Part of a small language model's weights: 10 heads of 32 (1 for keys and values), rotary positions.
Each number is 500 + 25 x the weight over its row's rms, rounded and kept within 0 to 999. Layers, rows and columns count from 0. Numbers have three digits each. The size before them is the row's rms in percent of the matrix's.

# layer 10 attention query, 320x320, rms 0.0494, rows 12-15,44-46,76-78,108-110,139-142,171-174,203-206,235-238,267-270,299-302, columns 160-319
106:510498547520476512496490445572542485498518499436483466510488499453537490500544494487549499517509486494503448514506545531509518487511528532524489515463539539480525493497479483473530525504468483495515532525470515519548479462524465467497509515460535489500516499497474466497495495510495448497482500538522509473470503519468501489497463504443493521496504544542448515511471479517508532490488514491507481515534464517494514565470475479514516531514470499491493466501502504477476510490460508
112:523508528492503473516471487447499500523483466525493498521426453468531471512529538507527462498542480514514520521477530570504507549496499538530510496528506484511505528487484461472522526518486499495516517498488472547494481512497512500500510464507482488488458477507512588485551548502485488525487508493517542498571493498491509520507523533501492453477509494505489520520526500516507454529539480482535541492478463469514471557490458506449489487457519525491481491490468526468494499512535492
106:521515504506465501510523539497497497477423463509480455493456498498521480495469474507497502524517501517520547528455492539478452552515448470503510524476533479454490518518480469494530480481521522501529468481495511482428489489495504452520451482521496491476495502494563510476547481515506498480521524466519492519489513501551545518491510480511505499551449474509512498531504496479450533464549463496527506527485500468524487469530510515503502500499513511481502500459511508501527508539549476
097:470481494526516527462516508486551488460488499492510486497496522498490490515547508512450517498548475488498499465489486492525489515523534538503498464491457509505494501512504513535478519470507461509489510489494497464511504483501463490514454501517500505541556553456534500510495475501485496476512488485484500485506479460504492539497476452494527520528493516500483498499505495466498539488517508488478495498525488478510465485552522546510453473513507463571501517501561529500562533448468487
081:520481493498427486471503481496514517480504505497510475448488504462451493498528466463496504513499453502505478495551499485497525507517503482542516492456495485475523506510482498476541476537482473506488553501496479529531556506528479512502509528478467522479493506479529486451472494511493477500488538528473440512447499473493471500490439517524526501425507534491507479486460519509493543514536506530500482483460515515470521490454515515508487536490530531483495488495492482529486491502474450
080:513540473506464501514463508473499497514444485505462476503456486502534491486478525508471505511481492504532527544434529533507459520518512491522470502495537513497482467538456471533515491504483529534530514499496520490465461520497528489474533501523513480505518509502526472474476511494520506473476514488540519535521511513472505454530516523497480458533517495468498536509525486497518503451556481491475541501471488478493477491524482460506500536514494487439503521490491480468511513490519525
088:435504494490460507547542500518539541492509505509474507489526493504539544507505529506481499508498497525509496507500509539520484518475517502511500451487516500487536475492480506493510485530525507518545459475488520440477570500462535508452505519456534448510469487509482503487518525491494533499532469495512549523537474522509555454489452497485536517474477464501523508504502488498477463483483503443505504486486472487466495525496483500496510481530498495516534504486554522474541538498531547
079:535505524489523524518506499513493508470513485507475518494474524457465513495500467504537489530506473509499495533511492469448488500490539490490497516505512509507504529474435473498534512483506539532508519472467520493536470494480483517419509512481503485493519478493532500484496475511520507454535507450490501544510524512526495515456488544551494453507503512478511504458519514440484536494470548548475523477451483544477557477494502497488541485457516475506486527474572513488470471520519479
079:498491532491466520479539519488529453501498520508468473509498460530513502499508482460516524498447513481505532512482508527479449514514475477482485485518521512516513499454516492527487533510489552462505482523493484462486511508514475504515534474515469481495468501514476490483487513555476538524547531455523551537512502497480552463466503530538519492481504508520508505517496486525506550551522521453514537483505542496565449514531485463500533481533518537492469495505474494463497459481485504
086:486534501508469496480480442517492543543477502524486502469492482547526529467495502517457504506504524524512518529486496504525467524511473477474488501459481464521466469489501503494486503488500502507480488537559501428470515519479544482563484483482514504499499450484475529540511509494476557485484448489513487472476506480481517495534514533457523500484471436524480495479487534516470477477526467478528517463463551456515497511471550506506480496482464524496467497490477512492507469542491502
128:482472513463509516516506475541498489501471474462510473508500529447458532510519478490513500521499499529486485534523546521529534408523493536481464509501541507553471482493466478522496503506474470501551492500480521536543507529516503524493534491451513473493508440535486511487485492443522496520524501450484477522456488464468513487490478537479503520511462524519513494549472484487504538533519525488510489520489493534503488506458539482486530485483469527509491489521513445509477484483465494
127:480452514516520502501497492481550532528485497488478498511485427462521511533505507535498486488485452471470527489503510496514505500477473521531513487505494550493498530494486510464552503485485518537458512482523488478466470466508517504478444495496527531505513521529520500509506511489498510473511464499515557500496527494511525496495480460480448486483513540519494505491453511515466488492516436492555496479482483470532504469526460471517479497524502512510502508514503491412511518524470478
113:457529528526477533513499495515516493536505483418483491519540488489504496516498480499514525496495467434490515526484492475507487519498456481501509478479503496504523470509479496455567510475487506527489465498526485482499501464454541491512427492501539534529497482487526464486517483524485533480496447512520535546559499510544516492535498483538476490459501539512513512493520505578505478530558492478505527473517504512527531522514486496508454474502497475469532464547473510538497480493521465
105:454469473488505506459496477508487485562505496516421491533498479497528515483535512512483566512501517471498495564511524507532522470491471486485485459522523491507508512503508493465500476456522521478472494524529495547494513484493483508497465484473528529525502522508488508534522502481487503511508528532473521539490532467497515430503543498466528486506511473498504537528492454489516500489542468490518500522446486506513535529506504470487472475485468550437527558529492472481449503522477493
117:502517505466510529480493512503472507526496454501490505515484489504478542492513504485487524507489487518487531523527504453517488477498471486460460479498529466470500508497496512419540511503489503484556501538515466530530511481533524513495467479442516483488500490475479513499523499512488520555501502481474485532464504484474523473482499482520508481479485512514480499472455510502489509526517465498522489492461490538520494492479556489538487477509522517508469527491494495471454500515481454
111:494499473509509502469488532507562508521441498498497505474494443545521540458551503491507483479506519473539496498469526508522494509511489500435468404486513513487501534526501538461537495490540511492510461523530458517531498457493550518524440523479539484515481446466489545488530546488479523509511481473471543514494514513513517527512495458512460487458508535503523532501480509506517526493508476487524511486490451502489515492498525479469492528460504512483473488506516501460514484495495451
098:507499481507492491530504495507506472486484507492439494464477475529518541468506525511451510482557510498539542517497497491500473544489446494486481497447499505477451531490529555449523469470527515503509506514510485493503531452495550480517451494506498491516488478554494486502531539475483525485498447508499490495483521487477517489517452492507510538471534479506497490480510514548531502509512508497536479511462524505524524531481510515493484519518458504513483503504524498479523529499471467
091:452484529502508462521492493472498526527479494508471496477495501525477491481490457506497486494532516498519485517494501487486512496506499514517475520487494514482495510475490508485533485479487516532512480468511495528490519467512550478506517546465514495500525542490502514470537501548487532450514475465547474522468555520520498508549490496453486462486482536503461509501506488545489485504459533528469483523496467501487533513445504538479477462481529505505507499475497519495497502510523501
085:484475533472466497497480512510464525549517465468531495474493521501518465504524446488514534524544501488472517531540532464492498507496516505515488492509471497484480481500545502509463509465488477505497503535490515540541501476524497516508582474498470496501487523536463496547433487518473465530516498473496481507478467451516521506488485520484549547488469510524480525480471481482534467487470485491508502518491484501570489509486468529467523528486525484561493522501519531473490470531470505
094:526484534517473506540522540511474491451516461545549476473513536496493540552525505475508492514513505508540433534480477490474498548540508503542522470475496498522511479438501501518477496471533476497479454473498544503527484532497500515494497469512543504519497485468487503504500495529459550509520496519510511524467485479515521532468500476503518446482507514507521480486495539509484527577520517503492505511531515490523507481519547435502522527517465501497509514497500480525524498511499490
082:470503479504562525488485509525491518459513487470484497502470502462489537519541518521494484466478503522546481517509522520500498495522518487534518513503486482509519483500512479454521441522518494486514565493479455442522522462491528514501480510453520487499518544472512457477554527467504484507489485490514502512477551514521526454507524498470482480467509502492544507500472497438487516530507479512513540503490479486492507478534507464455495456515481487518500484497529477505489502513482505
098:491528524501460527540494498480452528501512468488501519501455475506543502516504488516488503496491487472511559488504496563516499536483484474481511486521475520490495497494494529460530559473485488527513483513519504530468516485511493487478438493469494504532461511481482516509549451517495534490552512543535490507487511490519484457502484512494517475486505498510486517459468523530522490497520498506516516494472446500503541548507536527504508498466539502439497488497501493485525482495519520
082:514492498506507495506492484521504497545501524499498497522489467497484560526501485486514449480481453523479518492576465469533525516444473466492500471528530475463490479476538548440515524497509514503516557488452487480482496544471513515503468490448484481493486493504500457499483508506513513510529522498523506537481520474535493438476482462498477535464458513534499515461467538515518487467462519503504509487476483497502511552474532502466512503474479523466514541533527482459502492484476476
096:543503508539534469517501520487535486517473496512503485507493506506485437493483509521533488533453500500529497474474495504474496508528531499526484478418509546512496474496479520530484498508496505514508498435502514439492532493486489527447528456512522526478487497497497492485474507487463528487512450507523533515508492515494534526487502528513490467510498478525521500533534527536497527498520542496511487502480505519525475482550466474521549520512472483454510461489496540511506517505501510
109:444538470462530500535468531485557477484493473504452477455480477490543497500533501519499529522510537504490508506458512498548441533511462497517515494482468483535558487498436513503529458496517559489511489456499489477500489477489496478465438514505515504493476475479530510509504515505439516544499443482524527561518507499458513501511497489509489464526465520508494529512501470490466544493512502450519488516474490491511497455486516460506505506489470498488509503447505475490476544510511549
114:502520467506438518500522542502519531513467503499485502518458475483537496516516474548539502480522507529513526528496507507509513511488430476493490491521549533528460509481516466468565469470513524490485511490500489542494523505479464516519465506497528494522466482496503539481526460475524484527450504492491533534517491492523507477493495473467487460485477459479508514498485548498456468493533495485559544452494502481507504523509503479503491500494504536521452502493504502496477531512516494
115:500521477476493490489500501490482522494528529504466516489507419527478513464521488531519531490504464478474502542510474492499510538508466503475517506520520472485502515507511513458521490493521507518536513467517487501480502494505514462485484471458516535527464496489505517522529534486489522543507463511527503565454529508509544468452492499505451484508528501500504489459489515523495510537556467486466469504466498520487530548482540480457502465492510504461481525518509468530477500485490537
099:502494533510526504494511519483536484464533483514491497520478500516507498507429534489469485481491474519494514475468499507504485548478514486542569501538436505454522458558450522521507456463526471466528518520476489502482495478528528495486481488478520529532468486483480519461507453487523458492502494540516533445537530523487496493520526467472495507513468495491457481464507521524515488504508499491520495500533482505484456471538487498535503503519520486507496517507489503464543490505531510
099:495527518505509518493522521511467499509459534477492511499472500502489520533503494528477469493509475510503480538525532499525438530541469526469510426529489523509500511485465526487548439491515510477512502496532469484553527465497535546523448560451538538510520460487484523464498483506474503530496501499510530491494489518463494495508492477513486536442514548492485488498487505499501493486489491515502487481497532440536513511489525491505521463480511512553498489485529463492516533514505479
092:535495473483486522554510493553464512510539474481468443488490511506507547514484479565524489479485503448465479490456519499537503512509493473480467478507529486472541543494549516452533454509557473492480504531536492536484490508470487469532478473452513521497489504528501541505483489469472498518507501526493539513463499508511497456479510456530506499520529476526516466494504493529533452546499481501503521488500473527475482541517537514501518475505490482490504503493507498514518469548544481
070:519469486457511466489511463496498510505526524525534456504482458467486476473510462552508519486503523506512451491461507497518469473498470522513529487501513490484528511495473496505477559507501499509502498544547488516507501493520504475518501493482480470487492478500490504463500506481499451513500492475477469518482482501493521519506501559505473494483500554550522464432527516520546464509542502463486478435502483468524491521505543454492505471468561467502465517462532511497517554487529499
088:511449484537535479500467526486538502489426535472505517489491514487507487497510481472465471524471448460541489491496495496454475523531492499506469493501477573497480501456474504500493532527498486518509540443487526432511499514480528511468528512466483473512501475498526453457481498526511538489519463468512519521492506520511497490494485524521483498496484494473539535516494504506470537499486535528517546499496504483492507465514478517542498520534522531476528460530526509518520518515478488
085:452527481499503483498485524462478482480470528497468492435490476499503494516521490495507505539491451535516466528474500475481522533475438476490446492492422504500440493425455510465496487468487483477528495471488505488479523492470542516473466512438528489508499500504533496476522474499488546520475452478508482548492530517500494510496489513499482508499475503488497527469491484514504562525514500495485500496508481489537524470470489501513534536540479501501524550498511490490535503505509497
080:500511513512512527550498491556453530527482518479464533472487482514514546540489486554496523515443510513486524515507506480508485513535463484494474505503511463490517512480534504466540456537467499492554557495458487474496515478473519501495484538490517542496465522506491539461542478507519504529520518497488490555490566483544488468456488477475493517547540488514512516454543463507503475501484509518495531472465479529453486483523480482509502480442459531469460518516476510513520484508491500
065:555518500504495498476478514477460516477509529469521454458491495483507534539476489516546507496524494528478457511491511491457493479500493493526505527492532488480488481506496494497510528486531491499550537477497470512500487483527482499531508485448497502514475485491533452491515481493511481534520480506472467503546486494525514450520500505456495524467538544507509478493506486473494495529468496523461464529476526514498516532469557509517554490465453485566482528504499499509500496482511508
072:469491462544456475517490495505495518503436489491484510507523504492473480506494474446498458532487533494505511523480538491485534517490503484490462434446492512474481477500490492510511472539532485528440482442464485444495486493464516472488530483516519493493470469513441503434482496474505525473470473478535509483525517522465507482498490501522472454499433509550489527499518535526457540505569515500535512524475495512502482483506503476495511529543511525496535492491508425512547496491522536
087:465493503544504472480462519535524496507490470523464529511502464507505467503516546462490487528474496505498510516488495509523478522441495461473484473462455526483465503500459521528529444482487522519458479490458504456501494486494527473503513518509524531487471470483494498483531454526479558478522444496517498531483518487467491481512498550498527479488451495502511519497494487479463569509560511485565495472510495508534513492464519477509483550544495541474490525506515489504529498503496506
# layer 10 attention key, 32x320, rms 0.0502, rows 11-14, columns 160-319
085:484507490487507543463537520456530547529520461498504482494527526540481457475469504553497509514504458447487488475501512516456514475512481518492512457521490501494503469493437494537505533495505542499503444468509530535506481473493514534509496492522453525519494448521496541496532503433445471491520496495491505500521493512477523533494510514513495475546525499503504521509497526463489488553462504489518483528509501440501499495494465498482505499521508470517467442520531549547515493461502449
102:491460484501429498489514484531503509473495546477491525500506507520513508478463520480496491493512535522473496513492477533485542487480473471461480498487514491526473508472515511472516461460487493480494515506526457481475497529483517514524460481506481492507520563506543521475485505511491515519468485501532503536531462531511483500570497536522496488496499527492510474529499493502498480503468530519513525468537512522524509457482496515545511460483458500524532524502463458519493510491475510
106:490485536494490488478512553486463478479467482510481468489538468521548494520509507471454533513509541507543504537457501495443500524491561521546544474467518479481494527471515514559534482466514485499509505505516509536468438490510508541518547475486550485525491474514438482485519514481507537502507505460470531486462512509523494545490504512512448511452515493523552524483486512488519525523545513498477506467475495499547457501472480467491458492487474506489480480489553469486473478443493466
111:456508473498477508522466499532477488495480532487474530522521518510473509478482518442517491511510533496516455457506519516505526549479497503470522527513484531499474502526527508521506522555492507502472495457505500476502505465488471441497536548500498492531506496488475482502502481513504535495515519500497503482510500539533525494468508524505520518477496524539476468519479503498474456490510517506455476518479483509497525478507529483497476532553469498442520495474531474519478479452471517